{
  "n_layer": 8,
  "n_kv_head": 2,
  "positions": "rope",
  "steps": 7885,
  "dataset": "wikipedia_en"
}
Each number is 200 + 30 x the weight over its row's rms, rounded and kept within 0 to 999. Layers, rows and columns count from 0. The size before them is the row's rms in percent of the matrix's.

# v: layer 4 attention value, 128x320, rms 0.203, rows 19-61, columns 0-79
# o: layer 4 attention output (transposed), 128x320, rms 0.473, rows 19-60, columns 0-79
v19,094,206,192,185,235,214,173,202,170,227,209,186,220,251,184,247,190,209,166,200,201,237,178,174,206,173,153,177,164,181,217,222,231,178,145,163,197,137,202,176,189,208,206,228,178,217,257,148,173,140,171,154,168,177,250,205,223,173,193,176,232,159,221,207,145,219,210,182,166,242,202,211,190,192,168,185,229,233,191,228,187
o19,092,165,240,180,197,187,126,223,175,172,219,206,237,243,223,257,180,199,157,236,190,216,268,121,154,160,163,243,198,188,205,240,238,184,172,209,244,163,193,201,171,178,224,187,241,202,258,206,169,192,212,235,230,185,210,179,196,214,251,214,210,174,164,182,184,193,197,204,237,225,246,183,208,178,189,228,190,173,228,157,154
v20,091,183,181,211,160,120,140,153,185,226,182,187,81,189,234,150,216,197,227,166,200,212,241,191,189,195,185,205,163,232,174,225,179,232,206,190,184,198,157,220,174,215,149,180,209,217,182,163,183,162,217,205,197,212,220,184,195,211,206,239,204,163,252,230,167,219,149,236,205,163,172,238,167,248,200,192,195,208,206,186,250
o20,088,177,228,244,189,130,202,182,230,245,222,173,171,159,236,228,187,207,210,131,239,169,184,256,263,194,158,233,238,196,172,211,173,172,168,198,230,159,166,192,201,166,201,203,248,176,162,183,175,188,168,251,199,219,225,219,217,176,200,208,215,169,218,211,169,199,168,180,188,215,182,174,176,186,213,181,168,214,222,174,262
v21,095,210,170,137,226,264,156,211,162,274,185,228,226,237,230,158,179,176,227,221,188,182,168,161,209,240,191,254,215,224,184,219,211,243,218,195,215,229,234,217,146,207,222,225,186,273,207,186,187,231,135,219,104,184,195,216,196,180,188,205,253,217,234,119,185,223,214,168,201,208,192,201,241,234,201,205,197,206,191,165,186
o21,091,177,179,161,213,221,161,210,157,295,205,219,298,257,176,221,179,214,224,188,188,184,210,245,251,209,212,176,152,210,204,211,173,178,212,175,197,201,142,226,213,191,202,184,183,167,210,184,209,235,184,182,225,215,220,222,203,218,219,199,227,255,204,166,237,194,133,156,161,213,154,221,208,210,200,233,184,196,219,149,238
v22,095,239,176,195,204,212,194,221,194,180,168,119,225,235,164,209,238,180,249,230,159,221,188,184,158,176,183,184,175,196,198,205,214,198,183,253,211,173,197,164,201,185,207,211,211,223,262,208,174,221,230,156,200,185,220,197,164,194,125,189,184,200,253,197,170,225,163,212,209,188,211,204,197,158,255,182,179,220,172,180,206
o22,094,196,223,201,156,196,203,188,234,168,232,167,202,199,198,209,226,267,206,207,204,172,225,180,188,266,175,217,230,189,148,204,162,252,193,185,231,224,203,158,191,194,210,200,182,178,222,214,200,170,189,198,187,207,194,191,177,208,243,207,189,237,244,270,185,209,197,205,117,172,210,255,214,276,136,157,185,198,142,233,201
v23,092,132,167,183,227,134,192,196,212,217,226,203,220,167,184,176,207,182,243,193,214,196,241,146,294,242,284,187,226,196,237,191,175,181,197,223,199,262,157,191,185,153,222,218,220,265,206,210,164,131,170,178,217,229,165,156,202,155,192,155,175,222,189,286,195,188,256,214,208,147,184,172,197,184,214,142,225,231,219,224,159
o23,092,227,196,196,176,225,184,214,219,177,159,290,228,223,233,167,165,239,158,228,186,164,163,166,166,247,216,234,222,168,181,226,228,164,219,233,178,181,215,227,166,207,204,164,226,177,171,141,244,195,216,244,186,213,148,214,194,185,138,166,173,246,137,210,215,238,200,228,224,157,242,245,165,180,172,199,223,186,163,211,231
v24,091,185,165,169,253,128,240,194,242,167,196,226,208,230,247,196,181,186,252,240,244,185,189,170,170,186,179,279,178,190,224,240,190,221,220,156,237,209,221,186,216,150,208,190,249,140,245,169,195,233,205,238,172,229,178,232,213,237,166,240,182,206,208,230,229,191,175,221,220,211,261,217,195,148,223,198,192,207,249,201,157
o24,090,186,224,202,210,201,198,214,252,143,241,240,247,230,160,240,163,235,165,197,221,166,126,196,195,176,252,190,136,204,168,177,199,223,180,178,207,216,204,199,240,185,237,165,278,190,190,208,229,197,187,162,174,193,165,179,215,226,212,190,229,204,258,128,221,203,155,217,227,208,194,231,153,210,191,196,209,240,256,218,281
v25,093,160,204,210,193,210,199,191,193,227,178,253,230,244,164,121,174,178,194,224,213,155,215,184,194,190,175,201,237,196,229,218,199,231,241,219,214,173,244,173,201,190,219,155,134,237,213,173,228,196,171,233,157,215,176,226,189,185,191,220,142,226,189,177,176,219,196,238,174,206,256,178,195,203,254,190,175,200,189,171,144
o25,091,205,181,249,252,184,236,199,259,185,175,222,189,275,145,163,213,201,226,136,197,245,268,228,167,211,129,193,193,193,286,169,187,144,210,210,193,174,172,176,197,128,155,234,213,142,231,199,236,215,201,195,192,184,185,217,159,186,198,227,175,244,175,171,251,224,189,225,141,197,179,197,194,204,179,219,206,233,225,192,252
v26,085,135,239,198,223,213,164,239,165,182,201,203,219,186,179,248,215,165,210,203,135,142,131,171,264,216,195,205,195,181,221,171,210,205,214,208,167,224,206,229,238,254,203,166,236,140,200,215,235,244,189,205,182,182,167,220,196,244,188,224,184,195,199,258,266,184,184,173,170,196,234,218,233,205,179,208,193,241,225,162,195
o26,084,233,276,170,211,248,213,213,231,229,205,202,211,224,174,206,202,238,189,221,176,187,196,181,210,183,202,206,158,195,201,209,214,209,212,228,208,225,189,244,190,270,209,192,206,200,196,221,196,212,171,206,175,156,211,248,198,191,210,211,234,197,260,210,216,231,218,211,182,163,185,228,210,200,201,165,193,213,232,157,185
v27,094,155,151,242,236,253,239,210,187,245,186,175,128,171,205,175,264,196,165,221,173,174,174,214,256,169,202,144,177,188,189,190,165,194,255,207,179,187,285,229,184,228,188,187,198,183,236,179,196,184,194,143,160,220,135,207,188,183,223,192,219,219,178,180,249,160,197,217,271,218,209,222,182,199,202,183,194,238,199,202,188
o27,095,171,159,235,196,218,250,270,211,181,210,220,226,154,231,181,230,217,244,212,213,222,261,205,224,219,224,156,174,179,181,150,162,179,168,227,273,237,219,216,164,195,219,197,214,170,209,227,216,213,223,221,249,243,201,310,161,244,171,222,180,209,230,200,234,176,171,127,151,190,170,187,238,192,221,214,195,197,179,196,171
v28,091,195,181,238,201,216,210,235,168,194,189,229,168,155,207,231,197,206,216,219,172,228,240,177,198,221,254,186,175,234,149,145,192,186,233,242,149,190,247,174,258,225,211,146,190,206,235,175,232,173,235,224,150,202,226,240,257,206,246,237,255,161,173,192,215,173,193,221,136,204,163,217,168,161,199,170,165,234,197,201,147
o28,091,205,205,236,177,252,238,193,194,189,262,158,170,158,208,225,186,177,235,212,181,230,193,178,145,257,185,168,148,154,179,190,235,198,227,217,188,190,156,231,205,150,161,199,249,183,148,186,261,176,185,197,177,183,190,230,214,191,201,250,190,142,209,232,195,209,250,183,188,164,152,153,156,244,199,188,219,218,257,181,158
v29,098,168,186,140,208,219,141,266,187,175,221,206,194,197,179,195,212,177,204,170,224,185,219,209,177,198,234,218,229,208,162,151,164,175,217,176,182,159,210,215,220,194,211,196,195,159,198,196,196,215,131,160,230,193,233,241,211,212,251,185,169,184,245,224,191,165,163,186,224,231,237,152,164,203,207,181,224,247,211,199,257
o29,096,211,175,150,182,168,227,211,266,157,218,183,180,173,203,198,256,180,172,190,251,209,157,158,265,238,221,228,199,148,207,154,239,166,171,237,159,189,205,199,178,203,242,265,185,193,196,209,211,211,219,149,277,190,208,210,195,220,189,238,247,157,171,240,169,162,154,204,162,178,182,214,224,178,173,237,183,157,202,227,258
v30,094,192,199,180,180,228,230,193,206,175,151,195,211,217,212,257,227,193,229,139,161,217,209,201,206,220,149,219,196,191,154,213,192,202,224,188,191,184,235,207,190,235,202,207,154,193,182,158,278,176,188,143,189,173,195,217,195,198,263,162,177,223,153,180,162,183,179,152,209,199,151,197,236,182,222,200,235,198,235,194,242
o30,093,192,167,228,196,183,216,209,131,190,204,200,194,205,182,198,234,205,201,177,213,251,196,179,217,168,193,218,163,195,213,218,195,193,214,230,224,198,254,201,163,202,224,227,232,181,194,116,208,241,191,151,234,218,249,188,218,215,217,210,162,216,203,156,240,194,180,164,228,195,231,207,212,194,211,215,219,251,240,208,229
v31,091,197,211,190,248,227,160,230,192,205,227,235,241,239,205,183,263,200,210,213,208,205,204,239,197,223,151,173,212,218,209,193,203,232,214,179,226,219,202,179,192,216,153,194,211,184,164,134,189,236,189,179,196,213,265,212,218,239,174,219,175,211,203,155,199,186,222,151,180,205,156,151,192,178,277,203,199,181,215,238,171
o31,090,171,166,208,152,174,231,185,164,219,213,233,175,182,232,206,219,223,188,201,189,235,161,183,192,190,219,183,136,191,210,226,174,230,183,220,206,212,233,163,195,231,253,223,232,177,154,194,184,202,161,218,207,147,281,209,243,162,221,182,181,255,206,199,239,182,191,137,245,211,234,174,215,272,171,240,230,156,162,257,171
v32,096,205,191,178,189,235,207,193,165,166,175,235,219,150,267,232,266,192,186,201,233,220,157,220,221,232,180,261,208,187,160,195,241,181,177,257,176,251,199,168,183,171,187,187,187,171,195,192,193,182,199,235,209,210,197,179,206,219,157,206,221,222,184,227,208,234,283,172,200,135,170,228,225,211,192,180,216,190,207,195,251
o32,096,222,177,204,196,241,171,221,167,170,209,171,256,189,223,160,235,175,183,219,178,181,211,223,194,185,188,166,191,192,216,197,214,155,210,241,115,153,189,175,185,201,203,220,209,198,153,197,154,162,262,193,188,203,252,226,204,224,189,199,195,256,230,173,188,185,220,258,255,211,220,195,214,198,260,174,207,187,154,175,162
v33,093,140,172,175,234,166,179,171,228,254,186,218,231,204,233,231,181,189,193,190,201,210,212,260,257,198,207,178,198,246,179,132,250,194,232,210,199,180,234,224,180,163,219,201,200,193,171,208,205,251,230,188,209,166,190,131,208,211,189,211,186,166,195,189,153,199,232,173,255,251,228,204,229,190,168,215,168,187,149,226,210
o33,091,191,166,161,222,153,285,179,214,222,213,175,196,202,197,192,193,203,214,240,195,221,173,232,163,229,183,155,145,152,269,247,208,179,256,246,204,176,208,180,188,199,196,227,204,201,157,180,194,188,240,208,202,173,194,156,175,203,211,166,262,154,183,239,206,212,219,213,255,251,176,243,211,167,189,179,162,201,233,166,219
v34,091,200,233,173,113,157,192,223,250,198,207,220,236,221,194,174,237,149,192,228,191,179,230,172,193,183,189,171,130,175,202,112,164,214,173,192,181,181,193,196,203,186,178,203,165,206,130,190,190,267,180,204,202,203,179,184,185,194,187,155,153,228,251,209,207,203,205,209,202,163,280,184,199,215,190,171,210,156,180,160,162
o34,091,198,181,191,189,169,198,139,232,244,198,223,210,159,191,180,223,210,186,187,208,171,236,177,229,137,197,252,189,178,159,207,175,219,180,174,178,186,188,267,186,175,180,188,200,180,181,192,213,176,210,205,199,176,198,166,203,224,170,170,121,190,229,232,171,197,191,214,140,182,180,206,185,203,159,180,217,140,229,212,149
v35,096,219,249,229,154,161,168,188,248,209,198,205,210,192,204,253,162,215,215,206,219,217,126,258,163,213,190,244,206,226,197,232,202,216,218,188,221,218,196,166,228,170,201,171,215,252,229,201,196,161,180,180,237,162,211,207,235,199,158,262,219,202,236,121,167,215,187,200,216,172,207,167,188,213,187,227,173,166,215,165,187
o35,093,170,177,216,185,208,203,181,176,167,207,223,240,245,180,221,178,189,139,139,185,214,171,185,203,194,169,180,209,214,222,232,216,202,227,172,229,204,201,178,199,206,185,230,168,226,172,204,167,147,215,281,239,222,197,193,196,167,196,196,206,264,224,188,125,209,159,215,250,227,170,211,171,155,175,211,214,215,205,177,187
v36,092,256,178,242,228,201,241,182,216,187,171,180,206,211,141,231,217,217,248,228,241,151,206,170,184,239,219,230,201,154,250,169,195,214,160,280,197,172,175,211,183,203,210,212,216,173,232,144,192,234,221,142,150,194,198,206,212,227,227,229,186,217,205,213,196,185,203,240,228,261,214,232,173,227,213,203,188,228,190,148,205
o36,090,212,207,189,185,232,209,224,226,220,156,198,230,203,176,176,212,250,252,189,200,161,141,176,154,169,173,234,238,202,146,213,214,213,222,165,182,211,205,172,242,185,220,185,189,236,219,159,268,203,201,192,199,197,170,226,302,255,216,205,217,194,234,193,190,219,220,241,167,259,242,181,235,191,191,217,174,232,232,161,188
v37,092,216,170,178,214,226,239,180,178,187,152,250,218,275,192,204,172,191,173,190,166,184,177,224,150,222,201,165,247,231,230,159,221,175,232,204,217,229,190,216,251,177,215,203,155,235,243,193,229,194,239,192,220,167,164,191,226,125,197,182,217,192,227,191,212,214,134,237,213,212,157,271,220,149,179,167,192,222,237,172,202
o37,091,259,146,252,220,200,159,217,213,216,182,194,182,201,158,192,219,236,212,269,205,179,226,202,157,196,221,202,241,210,166,254,205,213,173,215,229,187,181,162,202,234,179,216,198,199,212,221,234,201,168,205,239,229,179,204,155,138,205,213,185,186,249,214,179,291,161,214,172,176,159,186,207,191,262,189,266,183,205,235,166
v38,091,176,193,229,248,244,170,183,218,283,265,167,199,227,215,242,178,193,185,190,253,211,209,205,169,187,224,188,196,273,184,112,234,207,184,167,222,207,215,230,216,209,166,201,219,200,219,188,209,218,192,210,212,153,171,134,238,187,166,217,246,216,231,190,228,217,207,218,269,234,215,190,212,178,204,203,210,173,208,214,194
o38,088,145,153,186,251,204,138,193,230,224,194,199,225,214,230,247,225,174,215,203,147,185,208,254,178,173,187,202,211,217,163,192,202,221,187,206,218,216,230,234,204,153,194,164,204,202,160,165,171,191,195,210,224,229,205,253,202,178,234,222,225,239,270,279,191,156,254,136,227,178,175,194,277,156,170,180,205,151,198,172,253
v39,090,158,165,182,235,228,250,218,193,238,227,202,178,229,156,220,179,191,180,174,181,173,219,291,219,129,218,166,221,206,191,209,204,173,209,238,228,197,210,194,179,227,233,166,213,146,225,205,185,162,243,239,174,236,211,208,201,189,192,167,196,177,197,216,162,229,181,236,213,207,167,175,194,163,152,227,180,250,210,204,183
o39,090,209,183,175,228,170,174,258,205,247,231,199,124,199,163,196,166,214,189,224,158,167,180,196,182,214,229,196,244,200,183,229,163,162,218,244,260,164,220,219,173,216,183,172,219,217,163,223,210,233,161,148,197,210,159,203,186,185,245,162,255,236,223,146,205,174,159,202,172,215,147,212,161,234,178,185,138,205,178,184,188
v40,091,188,221,210,204,169,125,204,227,181,188,219,203,243,264,209,171,211,193,230,168,198,213,213,195,155,175,188,179,208,176,187,225,240,119,193,184,189,175,182,182,250,161,178,198,173,203,221,250,213,228,209,177,191,214,168,218,204,183,239,200,188,225,226,242,190,187,176,195,248,190,162,229,148,194,208,195,280,195,220,212
o40,090,229,192,216,177,197,218,187,195,148,236,216,190,250,269,168,130,198,196,205,195,144,197,211,224,216,194,188,173,195,195,203,178,182,125,175,278,248,236,203,186,195,226,179,179,217,242,160,171,202,239,217,188,169,205,194,203,182,232,256,174,187,135,245,161,192,230,177,179,208,165,162,214,230,183,283,222,299,234,128,166
v41,090,230,199,207,186,233,184,116,268,208,219,223,191,271,244,200,195,178,149,220,156,245,206,179,183,200,162,224,194,217,187,236,125,197,194,183,226,243,158,140,180,177,152,174,149,202,207,169,205,297,211,174,202,207,242,247,248,217,166,205,200,209,208,211,197,146,190,193,193,201,165,257,197,237,170,235,182,200,220,214,165
o41,088,182,187,170,170,196,192,180,205,177,215,261,164,209,215,233,225,164,218,192,167,279,231,214,224,211,195,211,155,215,194,186,245,186,201,161,212,220,190,190,155,222,129,167,195,181,211,189,165,232,228,195,185,205,208,169,245,150,172,186,224,196,234,299,187,183,166,184,172,215,184,258,193,180,229,166,203,178,190,185,190
v42,092,228,176,199,189,209,211,169,147,182,256,166,233,201,270,188,176,193,190,168,123,163,210,158,171,169,193,183,160,209,279,194,189,220,248,210,189,198,210,158,223,202,154,208,192,202,227,157,210,173,166,185,234,243,193,198,207,170,176,155,238,184,214,210,189,184,245,201,231,227,214,232,194,177,173,198,186,150,182,152,221
o42,089,196,235,217,263,232,152,144,170,228,199,209,181,223,188,145,248,178,188,187,182,162,278,171,214,213,229,184,171,228,243,181,188,173,232,235,221,228,218,169,193,256,155,240,199,183,174,229,215,208,152,190,210,255,187,185,216,229,271,205,191,210,158,166,175,201,202,177,171,218,198,192,203,185,211,188,213,214,265,158,181
v43,090,190,199,184,151,234,170,224,262,253,202,199,217,151,214,228,209,217,179,192,209,204,133,215,238,183,169,187,222,251,207,232,191,170,199,207,158,181,168,218,227,224,204,205,171,211,208,119,206,159,212,231,141,233,168,186,253,184,182,208,184,220,232,230,222,167,154,179,182,185,173,232,198,222,199,177,191,186,222,163,200
o43,089,231,225,195,167,239,154,189,205,210,199,189,259,225,213,158,181,183,194,197,167,215,163,216,188,173,202,189,134,167,237,253,196,191,216,160,160,191,185,212,161,207,205,214,179,202,210,181,187,264,208,226,263,190,231,222,196,185,171,225,148,164,195,263,183,152,172,163,182,226,190,199,176,185,219,127,201,205,192,217,151
v44,094,207,190,192,239,219,244,199,184,245,199,216,177,191,258,235,247,233,209,198,199,226,219,207,218,209,255,202,211,186,236,218,183,195,181,232,187,186,166,216,167,129,253,224,208,199,212,184,171,210,182,236,195,229,171,218,238,214,198,190,204,204,189,195,177,226,169,112,165,214,186,196,223,221,253,239,195,158,255,237,209
o44,093,193,159,210,233,221,209,242,206,232,217,235,172,193,262,209,218,246,135,205,206,214,219,152,206,204,185,210,177,186,200,187,225,210,193,176,211,215,190,174,177,169,211,256,263,234,154,209,190,187,215,222,226,203,201,252,156,242,200,184,160,248,205,201,206,164,199,200,244,192,208,231,207,164,200,242,252,194,166,184,214
v45,093,190,188,249,208,199,202,210,182,167,240,172,230,190,225,230,165,184,183,224,225,248,209,96,180,205,199,185,228,237,202,232,222,212,231,203,194,188,198,256,218,211,194,212,234,216,230,156,251,233,242,190,193,199,192,180,176,198,228,235,139,216,244,218,170,192,197,235,104,163,233,219,224,208,234,181,218,211,167,170,213
o45,092,202,181,194,168,270,224,155,223,161,205,166,236,205,259,264,176,169,221,177,227,206,197,197,189,185,188,196,173,186,223,183,240,208,195,202,211,225,162,190,207,210,154,251,206,260,250,150,210,187,220,189,168,181,138,219,135,184,159,180,210,179,214,205,195,256,168,181,160,225,205,192,212,214,204,128,204,186,218,199,187
v46,093,172,203,225,172,225,194,210,222,229,217,178,197,169,207,192,206,193,227,160,183,225,188,180,187,190,199,163,205,234,261,254,218,213,221,165,240,187,212,201,204,195,217,199,162,204,200,221,156,141,211,158,190,140,216,208,137,243,210,190,222,183,219,186,260,138,179,173,269,190,209,209,124,197,237,235,225,221,187,182,155
o46,090,183,239,170,237,204,196,174,187,194,192,227,200,191,211,233,208,226,207,218,212,201,169,230,197,226,194,154,192,212,166,245,250,205,213,246,181,223,259,224,221,174,269,212,162,216,240,213,202,184,223,166,235,166,215,210,237,229,213,198,196,187,216,202,195,178,201,179,155,208,181,203,163,181,220,185,159,244,206,210,220
v47,089,243,172,203,201,217,209,170,226,187,200,217,165,208,209,177,218,244,244,190,196,232,201,210,208,244,192,189,160,165,217,271,193,167,229,198,156,147,165,203,235,149,224,181,222,152,227,169,244,174,259,237,154,199,207,224,232,200,214,211,224,205,210,137,200,187,137,201,180,179,236,181,175,182,172,190,181,223,202,156,245
o47,089,182,143,240,173,127,184,159,215,172,244,221,289,194,202,226,171,203,235,232,204,188,187,216,150,237,217,215,269,257,209,193,189,209,197,188,235,164,222,219,213,190,144,191,201,200,175,148,182,181,212,192,197,209,151,201,222,208,238,260,196,222,183,238,237,177,145,214,184,234,171,201,246,224,228,203,161,201,229,166,158
v48,092,127,214,185,196,224,182,217,176,249,183,190,213,196,162,210,193,187,230,189,242,231,194,189,217,167,231,123,273,227,274,225,222,196,173,144,198,171,187,215,270,239,169,151,231,256,171,203,264,147,208,180,177,222,124,159,218,177,218,198,171,182,237,207,202,130,242,211,201,238,169,231,193,194,207,219,248,184,234,150,200
o48,090,187,221,238,231,177,187,194,113,180,256,183,163,212,242,137,152,193,210,239,233,246,224,265,181,163,185,218,198,244,167,198,209,176,222,228,206,178,145,202,217,223,217,174,221,167,213,195,265,235,175,179,213,234,159,231,175,226,224,197,160,181,226,181,212,160,181,207,188,155,188,228,182,237,194,214,205,136,232,191,167
v49,088,169,253,253,181,148,226,223,201,224,202,229,176,202,159,204,196,139,148,189,197,151,179,179,232,190,195,222,210,195,219,203,237,211,214,196,226,228,195,159,216,249,196,190,226,184,179,192,276,218,172,199,152,216,197,160,165,137,186,197,253,247,215,232,142,200,175,191,184,177,168,211,186,229,192,180,215,212,211,181,177
o49,089,193,153,216,206,236,204,206,159,159,161,284,178,222,208,175,193,183,238,239,171,217,149,120,202,179,156,242,196,205,205,194,183,197,194,211,285,197,163,195,200,178,193,194,211,255,201,200,186,216,185,181,220,208,138,181,177,220,206,221,219,205,249,204,230,161,207,221,190,195,259,205,207,150,205,202,236,166,227,181,225
v50,097,215,167,237,183,183,216,254,223,188,211,149,219,186,224,224,238,191,193,170,248,240,218,200,175,210,207,161,195,185,235,185,145,169,213,191,210,180,225,201,221,242,207,238,194,240,188,226,236,219,196,258,167,180,186,136,173,206,177,195,176,232,223,240,228,217,213,177,265,201,193,154,193,190,202,231,218,258,228,211,172
o50,094,185,210,188,237,169,246,247,215,246,203,197,186,192,206,186,168,201,228,185,193,241,191,219,230,200,235,245,213,157,181,237,159,196,199,214,235,211,227,145,221,259,201,218,196,173,225,159,204,202,225,192,232,170,255,174,198,177,218,124,199,182,228,181,174,159,180,201,171,175,242,243,149,182,213,204,184,218,224,227,210
v51,090,222,269,162,254,223,232,218,199,227,191,172,245,228,210,214,165,263,193,225,206,158,215,234,200,233,217,137,154,200,166,169,158,245,200,188,251,244,212,183,160,169,202,237,206,207,207,160,209,210,211,215,183,314,222,193,228,244,200,169,230,202,214,160,239,169,193,169,252,200,216,172,246,182,196,194,178,199,177,172,162
o51,088,200,175,198,239,156,223,211,266,263,198,197,184,167,158,247,190,175,253,182,206,203,257,153,194,212,216,133,161,190,167,217,237,248,175,203,163,250,183,189,164,182,215,179,222,228,209,164,203,238,253,214,224,216,163,169,193,179,221,191,176,218,202,215,256,212,151,164,179,196,226,202,254,119,209,177,204,246,212,217,215
v52,089,159,229,154,195,191,168,194,212,196,198,243,221,217,273,167,270,246,174,227,236,176,180,238,141,241,257,240,192,194,225,187,188,168,185,172,209,204,190,179,215,203,189,203,224,209,262,200,205,221,229,169,157,187,231,241,201,229,187,185,162,156,180,193,176,173,216,201,201,217,243,208,159,176,198,201,205,189,199,196,265
o52,086,243,199,254,207,190,251,189,229,198,176,256,232,208,209,215,229,229,200,190,225,132,200,216,185,205,188,203,170,169,205,194,243,186,206,154,185,184,169,204,147,191,166,214,220,170,213,212,240,191,140,175,218,189,188,184,203,204,245,209,247,189,209,174,169,162,189,201,232,252,174,205,159,185,225,223,255,186,251,172,158
v53,093,253,179,221,162,229,207,179,223,215,200,180,248,207,196,166,169,204,179,217,146,193,213,248,199,168,211,232,219,190,143,161,197,163,152,148,159,182,257,199,229,180,251,199,162,183,155,214,207,222,144,187,188,199,231,193,192,202,201,236,208,182,149,215,179,205,197,211,149,246,203,198,196,196,237,221,204,216,210,205,231
o53,092,229,180,194,179,186,223,200,174,187,274,191,237,224,225,142,204,215,192,173,207,186,240,186,227,222,197,200,194,157,189,229,241,190,208,236,208,221,196,225,199,225,190,220,206,163,225,208,189,150,178,168,138,190,216,207,225,205,171,265,226,266,179,201,190,273,150,214,182,259,202,171,107,203,200,210,183,229,197,210,221
v54,092,171,234,120,128,179,236,156,173,204,222,168,171,180,195,185,199,221,217,228,184,197,179,194,176,181,147,166,174,190,203,234,222,184,225,218,181,244,164,199,206,206,254,216,224,230,188,170,184,208,169,133,181,212,176,200,181,216,215,238,261,191,192,276,182,182,241,212,220,184,197,189,182,203,194,201,206,134,228,175,264
o54,091,233,247,178,228,215,140,198,167,174,241,147,268,161,179,232,162,213,194,209,173,181,178,187,209,258,197,221,190,181,162,209,195,214,155,246,192,261,189,202,219,213,247,174,196,147,212,199,220,180,215,215,269,207,182,224,164,178,250,215,203,226,183,209,177,129,205,209,188,218,163,203,212,159,172,208,218,207,257,206,188
v55,098,199,241,156,157,229,183,234,236,212,197,212,171,154,229,218,171,216,199,159,212,212,178,197,206,200,215,177,209,176,177,179,240,229,200,239,220,229,183,214,220,186,217,235,205,201,121,194,206,213,238,176,199,214,195,293,253,191,196,154,212,221,188,208,208,208,190,158,228,186,204,194,210,209,247,191,218,177,160,189,173
o55,095,255,159,206,176,246,201,182,150,218,165,192,130,199,195,204,199,183,184,175,181,169,164,217,248,213,153,167,208,206,180,225,215,175,203,273,201,256,175,192,217,266,276,187,198,144,238,182,174,140,207,222,214,227,205,229,202,185,188,187,218,241,222,228,224,227,148,165,182,221,167,205,230,165,239,190,213,268,177,168,143
v56,088,205,188,210,205,229,213,209,195,170,216,186,217,186,207,177,231,180,230,198,144,224,184,260,167,201,201,234,176,246,175,195,190,233,186,266,214,231,154,191,221,224,156,170,213,215,186,176,186,205,218,209,202,177,250,179,160,174,164,148,194,212,176,199,164,174,202,164,245,241,196,223,271,169,203,217,203,246,234,165,210
o56,087,234,195,106,171,205,207,181,188,186,216,198,210,252,159,139,252,198,219,220,193,156,172,189,150,196,147,189,159,222,207,182,197,218,142,208,195,235,182,205,141,225,191,230,195,261,248,206,210,212,160,208,187,239,172,185,231,190,187,136,225,200,194,215,177,199,237,201,231,242,168,190,155,218,175,193,202,209,201,229,158
v57,092,186,280,210,189,207,199,217,226,218,213,250,215,233,201,232,195,197,189,234,230,174,211,260,214,248,185,211,215,211,222,223,188,209,204,194,229,137,142,209,225,248,202,197,185,197,200,173,136,208,182,219,235,194,180,234,199,161,199,150,190,199,220,250,159,216,231,171,208,179,197,190,228,221,193,157,164,210,187,240,250
o57,089,183,262,237,247,200,206,156,144,213,179,195,200,265,160,208,199,173,196,206,195,225,204,207,197,200,246,150,207,188,200,241,232,176,188,186,161,187,219,178,123,239,175,251,160,240,208,163,210,177,172,208,217,168,177,242,178,195,205,227,187,167,210,212,200,189,205,197,245,188,250,259,199,245,191,227,140,231,208,192,251
v58,089,184,181,133,209,209,188,249,193,181,262,222,239,167,188,177,182,164,198,218,188,191,174,143,201,150,179,220,239,228,218,232,200,245,218,190,176,251,192,174,215,256,250,181,195,176,194,219,266,232,225,159,167,217,185,159,190,176,151,188,209,161,154,211,249,232,201,208,197,199,230,191,223,233,206,217,194,196,218,218,182
o58,088,190,261,148,203,201,181,223,180,143,188,202,205,199,212,174,166,216,193,225,181,194,228,233,231,191,263,134,155,218,223,201,231,206,199,231,210,244,191,227,205,166,199,218,175,216,187,162,227,223,167,167,149,212,221,202,229,159,207,262,218,182,185,190,199,257,220,181,177,186,224,154,183,207,211,188,250,203,258,205,230
v59,096,131,175,185,183,224,185,229,265,217,191,215,229,222,190,210,209,203,214,241,230,209,164,230,200,241,223,151,179,226,183,239,164,202,232,229,234,215,231,248,191,189,165,199,196,120,234,203,208,151,172,203,173,177,275,193,172,208,156,208,196,170,186,233,191,207,216,222,235,198,201,162,194,195,231,250,218,186,180,174,177
o59,096,233,220,168,199,148,161,182,217,161,161,179,188,229,243,226,184,254,206,177,195,210,144,234,237,245,230,201,208,215,223,189,201,173,255,162,214,185,180,192,164,189,193,179,244,211,192,193,184,175,237,238,263,209,194,247,204,213,208,202,186,163,263,149,222,177,235,210,212,227,250,144,167,221,223,202,139,227,193,200,199
v60,094,183,145,202,195,231,183,187,166,176,231,213,208,203,256,175,187,187,179,168,209,218,211,196,199,198,170,159,187,166,223,199,149,235,207,216,182,234,211,175,179,155,227,218,214,219,248,181,206,209,151,259,167,183,124,212,214,206,151,271,175,190,149,149,135,190,184,166,192,204,207,223,210,229,186,237,199,266,213,174,201
o60,093,179,184,250,211,170,203,195,176,187,184,197,146,207,191,205,179,163,259,160,224,247,188,251,198,162,195,211,228,194,212,197,176,256,186,205,170,199,150,200,165,162,213,220,217,187,197,223,233,170,215,217,193,195,192,238,238,220,232,200,152,140,233,193,183,249,179,174,252,186,179,253,205,176,168,231,168,199,200,157,202
v61,089,152,212,163,216,182,203,238,164,167,187,159,213,257,201,221,253,170,209,179,217,220,217,220,204,144,211,196,184,202,183,184,145,192,229,213,223,178,167,211,217,155,207,190,251,195,186,233,178,220,200,217,197,148,172,273,207,183,167,167,212,219,217,223,242,170,163,220,116,184,235,193,246,245,199,203,211,161,180,111,222